From a checkpoint of a small transformer trained on Wikipedia: rotary positions, local attention windows.
Each number is 128 + 32 x the weight over the matrix's rms, rounded and kept within 0 to 255. Layers, rows and columns count from 0.

# layer 12 MLP up, 1536x384, rms 0.0506, rows 214-262, columns 64-127
[[125 136 105 216 178 141 135 135 116 155 111 154 110 161 110  92 135 151 137 158 112 112 119 125 136  65 162 118 122  97 193 108 126  98 115 190  94 143  83 116 120 159 127 155 154 109  98 149  88 106 172 124  56 118 143 164 107 141 141 126 125 105 157 125]
 [100  80 124 185 159 106 150 146  80 159 152 145  95  79 144 159 177 100 115 121 142 215 150 194 107 118 178  85 138 124 213  79 145 133 150 162 143 108 157 128 118  66  97 174 140 122 176 112  92 116  85 135 131 142 163 110 161 165 180  76 164 124 162 168]
 [109 142 149 146  71 126 113  83 137 135 165  95 109  70 153 149 147 140 107 127 121 157 175 123  97 131 123 108 141 107  69 192 111 121 148 153  91 138 183  98 168 125 125 124 160 127 174 158  74 127 151 120 139  84 153 156  63 135 118 127 132 204 130 117]
 [136 113  69 182 163 139  90 116 113 166 104  84 135  97 161 177 140 108 103 161 102 177 144 157 141 157 141 101 119 158 147  59  90 116 187 107 103  79 136 119 118 117 112 101 129  85 140 125 159  85  90 172 136 188 117 118 169 168  90 128 167 111 122 146]
 [116 120 149 156 127 131 130 146 122 131 118  65  98 167 114 147 178 153 118 155 139 166 110 185 105  86 145 163 135 137 122  98 102 120 166 174 116 121 106 110 185 116  86 193 111  94 141 159  64  66 123 109 192 127  82 152 122 144 117 152 123 153 124 140]
 [164 136  89 148 232 113 143 107 129 131 124 131 101 147 125 151  89 126  76 161  96 124  86  87 125 157 117 120 123  91 114 138 135 118 173  98 170 148 106 111 136  72 170 143 171 140 120 161 126 120  94 146  57 151  80 157 139  69  29 168 141 141 126 190]
 [129 147 108 128 150  81 114 148 145 155 133  75 136  57 125 131 148 131 129 122 101  97 130 162 123 138 184 167  95  91 143 126 109 156 108 140 155 114 120  51 123 152 127 200  97 111  81 111 103 137 188 139 124 181 129 147 161 193  54  89 126 140 123 132]
 [130 142 111 188  97 136 140 137 123 104 113 144 197 124 160  92 156  78 107 126 133 152 156 133  78 157  56 102  83 193  95 107 119 138 135 174 155 128 101  96  81 119  78  97 130  67 162 133 108 132 121  88 102  89 113 122 103 109 166 115 125 136 141 134]
 [176 124 176 136 128 182 145  97 130 150 157 150 101 177 152 165 123 103 111 162 154 130 123 125  96 144  83 130 124 170 164 144 121 126  95 106  84 101 145 105 150 118 109 112 105 102 141 108 133 113 142  94 129 108 139 149 149 129 103 134 156 117 162  77]
 [107 129 122 185  98 123 111 202 108 134 138 146 155 168 113 180 150 201 130 164 186 135 147 152 124 110 119 157  97  98 172 152 116 152 103  88 143 132 147 145  16 106  76 115 124 113 116 105 206 142 137 156 134 111  33 141  99 134 113  96 117 146  86 125]
 [115 146 145 104 110 136  97  68  94  96 133 109  93  87 105 211 121 139 126 123  98 114 149 112  69 115 106 127 135 101 124 108  94 158 144  73 143 121 133 108 105 142 157 103 104  97  91 161 110 128 190 110 194 183  90 144 111 103 128  98 110 119 115 157]
 [101  91 124 108 120 125 145 112  86 136 131 160 156 118  84 116 109 138  75 126 171 118 150  84 128 141 123 130 191 109 115 109 167 129 171 107 165 197  97 120 134 126 127  90 149  75  92 168 108 161  48 161 122 144 150 104 108 157 126  54 135  76 119 120]
 [159  75 125 101 114 107 157  77 140  72  95 136 137 137 130 177 159  99  90 127  52 225 127 128 120  78 157 115  79  71 175  45 118 112 178  54 123 147  90  98 181 118  77 183  83  96 174 104 196 115 138 194 174 133 129 183 119  81  99 157 198 160 115 115]
 [133 170 124 125  96  93  60 179  83 131 131 107 108 167 147 106 132  97 122 137 106 138  95 133 105  89 103 159 122 102  59 136 181 155 141 112 133 150 105 152 142  79  74 165 147 102 133 115 113 198 106 214 108 147 188 151 102  87  46 192  94  81 207 125]
 [104 128 109 126 107 108 124 131 118 145 172 116 131  75  83 115 123 144 129 150 100 101 114 148 170 136  82 123 134 123 168  84 170 118 172 127 126  75 154 111 132 174 135 138 137  84  95 122 128 132 158 149 128 114  49 140  98 140  64 148 119 139  71 143]
 [131 102 146 126  89 129 139 119 115 101 154 147 159  99 109 178 118 169 137  86 126 121 157  73 161 156 143 114 129 162  79 152 130  88 136 112 106  94 132 117 171 116 161 129 105 177 127 134 147 123 106 109 136 133 139 136 165 120 160  93 140 127 151  78]
 [142  95  59 118 111 103 153 149 141 130 185  90 168  52 166 150 130  58  89 118 118 176 161  76  63 171 120  93 152 117 100 160 109 167 215 102 130 114  95 127  99 136 135 110  96 201 128 117 113 143 137  98  96  95 159 219 182 126 145  85 175 137 107 123]
 [146 100 149  54 168 214 136 150 115 100 113  20 200 119  74  88 113  46 190  71 113  92 111  86  81 154 101 116 138 188 116 133 167 135  90 122  95  72 179 116 170 102 157 119 100 149 130  88 145 149 198  97  88 116 155  60 111  99  95 114  72  88  69 103]
 [123 200  89 125 110 136 192 147  67 107 109 135  81  89  74 141 182 122 143 102 117 156 100 137 136 154  85 120 107 148 193 100 208 133  87 125 153 141 164 119 142 116  34 215 125  86  83 110 163 109 179 169 114 124 191 156 139  78 145 129 146 177  69 130]
 [120 116 136 128 131 117 127 110 124 118  94 156 123 124 156 141 121 121 107  97 138  98 172 133  56 142 112  78 106 160 153 108  67 115  63 122  63 170  70 158  61 171 111 146 112 141 178 122 138 111 219 138 181  83 133 173 104 161  99 134 159 107 118 106]
 [199 126 170  57 131 149 183  95 107 154  94  61 150 153 172 166 177 134 109  95 186 100  86 134  96 185  82 210 157 104  96 118 132 150 153 158 170 123 114 172 134 115 115  85 176 134 127 118 171  98  64 116  86 107 114 116  99 182 141 154 150 103 129 117]
 [141  99 119 153 146 121 106  70  67 144 147  96 134 159 186 148 105  90 128 162 138  70 149 110 167 126 113 110 106 163 208 106 186 131 127 122 146 153 137 163 196 113 133 171 109  96 111  90  96  60 142 125 115 122 114 161 122  85 112 103 158 113 123 137]
 [123 130  64  97 186 212  51 122 172 114 129  95 114 118  85 152 147 118 149  92  60 134 154 154 100 128 100 146 121 111 148 166 118  73 114 129 108 116 125 182 172 163 115 121  93 123 116 157 175 124 172 143 126 157 157 104 119 139 169 106 108 173  94 143]
 [ 98 127  95 109 148 175 137  98 109 126 142 109 185 177 103 121 147 104 159  65  81 179  83 148  96 142  49 108 187 154 190  51  93 136 120  65 154 154 137 154 158 173 111 169  60 129 146 155 112 110 155 123 203 131 164 204 170  96 103  95  54  97 204 134]
 [137  86 117  65 144  81 154 158 127 178 145 148 134 120 133  90 117 148  78 117 194 102 129  93 108 123 121 101  67  83 201 149 136 186 102 118 114 122 167  92 132 157 115 162  66 123 203  66 134  89 189 114 133 117 138 151  69 116  83 119  68 101 119 112]
 [ 55  76 116 128 137 126 165  95  98  99 162 105  75 120 104 153 111 242 168 156 203 137 108 152 166  79 104 136 138 171 120 169 110 174 200 156 128 119 238 147 152  72  73 155  96 151 110 175 153 111 124  98  73  91  67  72 137  60 141 105 154 161 126  96]
 [ 79 102 155 144  66 211  54 112 169 117 108 123  87 117 134 177 122 100  87 122 174 181 111 188 186 127  90 134 118 106 157 130 117 120 161 125  92 158 130 207 139  96  98 155 179 112 172 159 149 122 123 168 158 113 125 112 112 199 101 111 198  96 126 105]
 [119 135 152 114 148 134  99 114 133 114 101  45  91 108 137 115 140 122 176 139 209 102 158 196 145 111  94 167  94 150 146  72 142 171 119 171  81 134  86 166 152 102  98  95 147 116 142 122 132 117 123 129  90 140 117 113 114 139 141 163 133 148 100 140]
 [109 125  91 142 116 143 154 139 122  82 120 177  95 174 144 113 121 147 133 180 177 151 147 175 156 155 100 134 122  46 121 132 132 153  91 155  65 110  97 212  93  95 109  99  83  86 144 119 146  78 140 130 101 101 102  81 136 109 135 167 171 192  90 153]
 [108 164 133 139 171 120 148 157 118  95  62 110 128 172  99 181 188 117  98 100 146 128 174 152 122  80 135 146  86 181 124 156 150 139 129  92  71 120 104 141 123 128  94 126 160 127 122  93  99  76 147 144 169 140 122 142 165 162 145 191 149 131 126  94]
 [157 129 174 163 170 110  71 108 152  93 114  77  73 106 169 102 155 103 137  87 180 115 120 150  72 122 142 104  90 162 132 112 198 137 175 144 114 100 150  98 156 117 155 106 134  78 132  81  98 132 158  87 110 160  98  76 158 110 148  94  86  85 207 144]
 [ 78 146  67 107 119 139 140 136 140 156 121 154 156 107 142 131 108 146 108 113  83 138 155  78 156 126 124 118 120 126 144 153 110 131 100 154 126 139 137  90 125 147 140 151 123 118  94 109  58 118  74 167 166 111 186 183  75 146  82 118 109 134 163 114]
 [126  88 127 162 173 101  78 146 171  93 178 121 160  69 142 146 171 103 121 143 188 142 143 157 121 128 133 114 136 145 134 156 178  98 163  88 125  85 109 133 109  95 133 109  58 146  95 152 140 100  76 142 204 161 191 123 149 110 114  61 118  84  99 113]
 [144 125 160 132 137 149 149 102 129 101 140 146 111 163 161 147 104 168  85 135 143 125 124 131 155  87  86 155 153 100 123 147 175 144 146 148 154 142 134  90  97  87 146 160 162 144 105 112  46 173 114 136 139 114 118  99  97 130 111 150 177 100 150 140]
 [145  97 170 149 115 111 130 186 140 175 115 183 158 133  84  92 129 109  55 170 190 190 114 155  92 137 131 136 131 121 110 157 149 109 185 197 168 147  88 149 149 148 124  81  92 125 158 164  87 118 157 138 137  62 118 134 155 132 127 120 149 143 164 117]
 [ 65 146 105 150 169 106 119 113 145 108 133  82 128 191 140 132 110 133  89 116 145 116  77 120  87 162  91 162 119 135 122 184 116 138  89  98  79 141 101 131 158 131 181 126 152 140 146 154 103  79 124 172 115  83 176 123 117  84 126 123  90 148 113 126]
 [157 140 113  60 142  99 149 160 130 160 150 137 175 123 166  89 116 119 114 125 106 132 132 147 116 166 136 155 134 110 105  86 115 102 136 125 130 110 147 112  83 162 176  92 117 135  70  82  95 141 160 125  83 166  90 171 138 108 131 114  94 136 116  99]
 [132  99 143 127 112 132 172 117 180 125 187 159  96 157 134 140  91 143 105 135 163 141 139 134  99 137 126 123 129 176 111 129 157 108 164 176 132  77 120 106 103 145 125 116 192  94  96 111 130 178 128 100 136 150 146 140  80 160  43  95 172  79 117 113]
 [ 74 156 119 196  81 151 100 132 114 157 173 123 167  95 121 123  92 167 110 131 151 174 103  60 110 171  99 119 151 166 113 157 134 105 105 147 126  85 130 115 154 143 125 140  99  97 116 160  98 156 188 157 114 121 103 140 149 148 140 148  41 187 137  75]
 [103 110 119 175  86 110 157 145 110 110 136 150 143  98  94 147 156 148 141 101 157 120  62 104 133 128 213 150 130 132 115 150 151 160 179 210 165 114 123  40 142 210 126 111 144 122 138 118 110 124 117  92 198 175 115  84 108  86  53  98 118 145 121 131]
 [149 142 135 149 120 137  90 117 134 132 100  68 102 156 125 109 150 120 145 146 178 110 101  81 137 133  49  87 111 118 127 202 117 128 119 176 105 186 100 110 143  99 139 114 156  91 119 136  88 156 163 109 163 128 166 114 141 165 123 156  60 107 188 115]
 [143 114 114 166  99 124 210 138 116  80 156 107 156 114  38 121 156  85 114 139  90 143  76 146  97 181 162 184 178  40 213 145 162  91 112 170 121  86 193 144 116 168 147 121 120  64 121 125  68 108 150 198 170 134  72 114  35 200  99  84 149 142 140 154]
 [146 116 116 170 110 129 169 124 109 153 117 130 108 130 142 154 110 150  91  83 146 162 107 102 105 112 105 107 119 113 149 122 102 116  59  91  96  97 132 147 148 184 157 132  93 153 109 112 165 148 119  76 112  95 147 105 176 100 150 115 113 122 141 104]
 [ 97  80 115 199 124 112 119  73 155 141 205  79 140 157 146 151 166 136  67  87 141 117 107 192 193  86  88  85 116 126 148 151 139 129 125 154 106  93 118  45  54  56 140 128 157 167 157  96 145  86 118  98 119  79 100  82 165 130 184 117 132 144 142 107]
 [111 106 141 150 157 156 151  96 173 191 138 101 167 114 198 102 108 151 118 113 119 140  89 144 140  92 106 122 121 128 144 123  93 114  86 125  84 146 153  73 123 112 188 182  96 153 107 155 123 175 141 114 109 128 101 215 124 168  68 135 107  90 127 112]
 [149 170 100 185 106 110  71 148 143  87  75 163  99  96 155 180 128 119  80 135  66 144 138 125 177 141 163 101 121 146 124 148  78 134  96 176 146 141  84 136  97 146  78 142 132 162 168 169  94 122 132  72 179 120 179 183  88 174 116  49  94 105 123 151]
 [133  60 113 179 162  85 119 173 145 166 107 128  94 202 117 156 151  70 146 110 189 196  79  93 139  61  91 159  98 167 129 155 196  83 152 141 168 102 132 127 156  64 179 108 195 126 189 164  90 101 111 141  45 197 158 134 131 136  84 124  86  95 102  99]
 [ 99 175 111 140  99  88 112 145 147 100 131 119 100 115 163 117 170 137 116 118 156  85 206 112 138  88 105 217  91 119 151 139  74 106 152 131 149 127 137 186 173 129 166 127 160  96 128  55  68 109 148 178 162 132 154 165 144 170 158 130 112  78 109  66]
 [123 102 128  96 113 140 177 171 120 128 112  62  86 102  84 130 193 120 181 152 178 187 108 141  95 143 123 134 131 126 133 161 169 111  96  90 149 129  90 129 177 142  99 105 103 100 120  99  99 130 152 137 123 150  98 137 172 119 148 123 152 112 117  84]]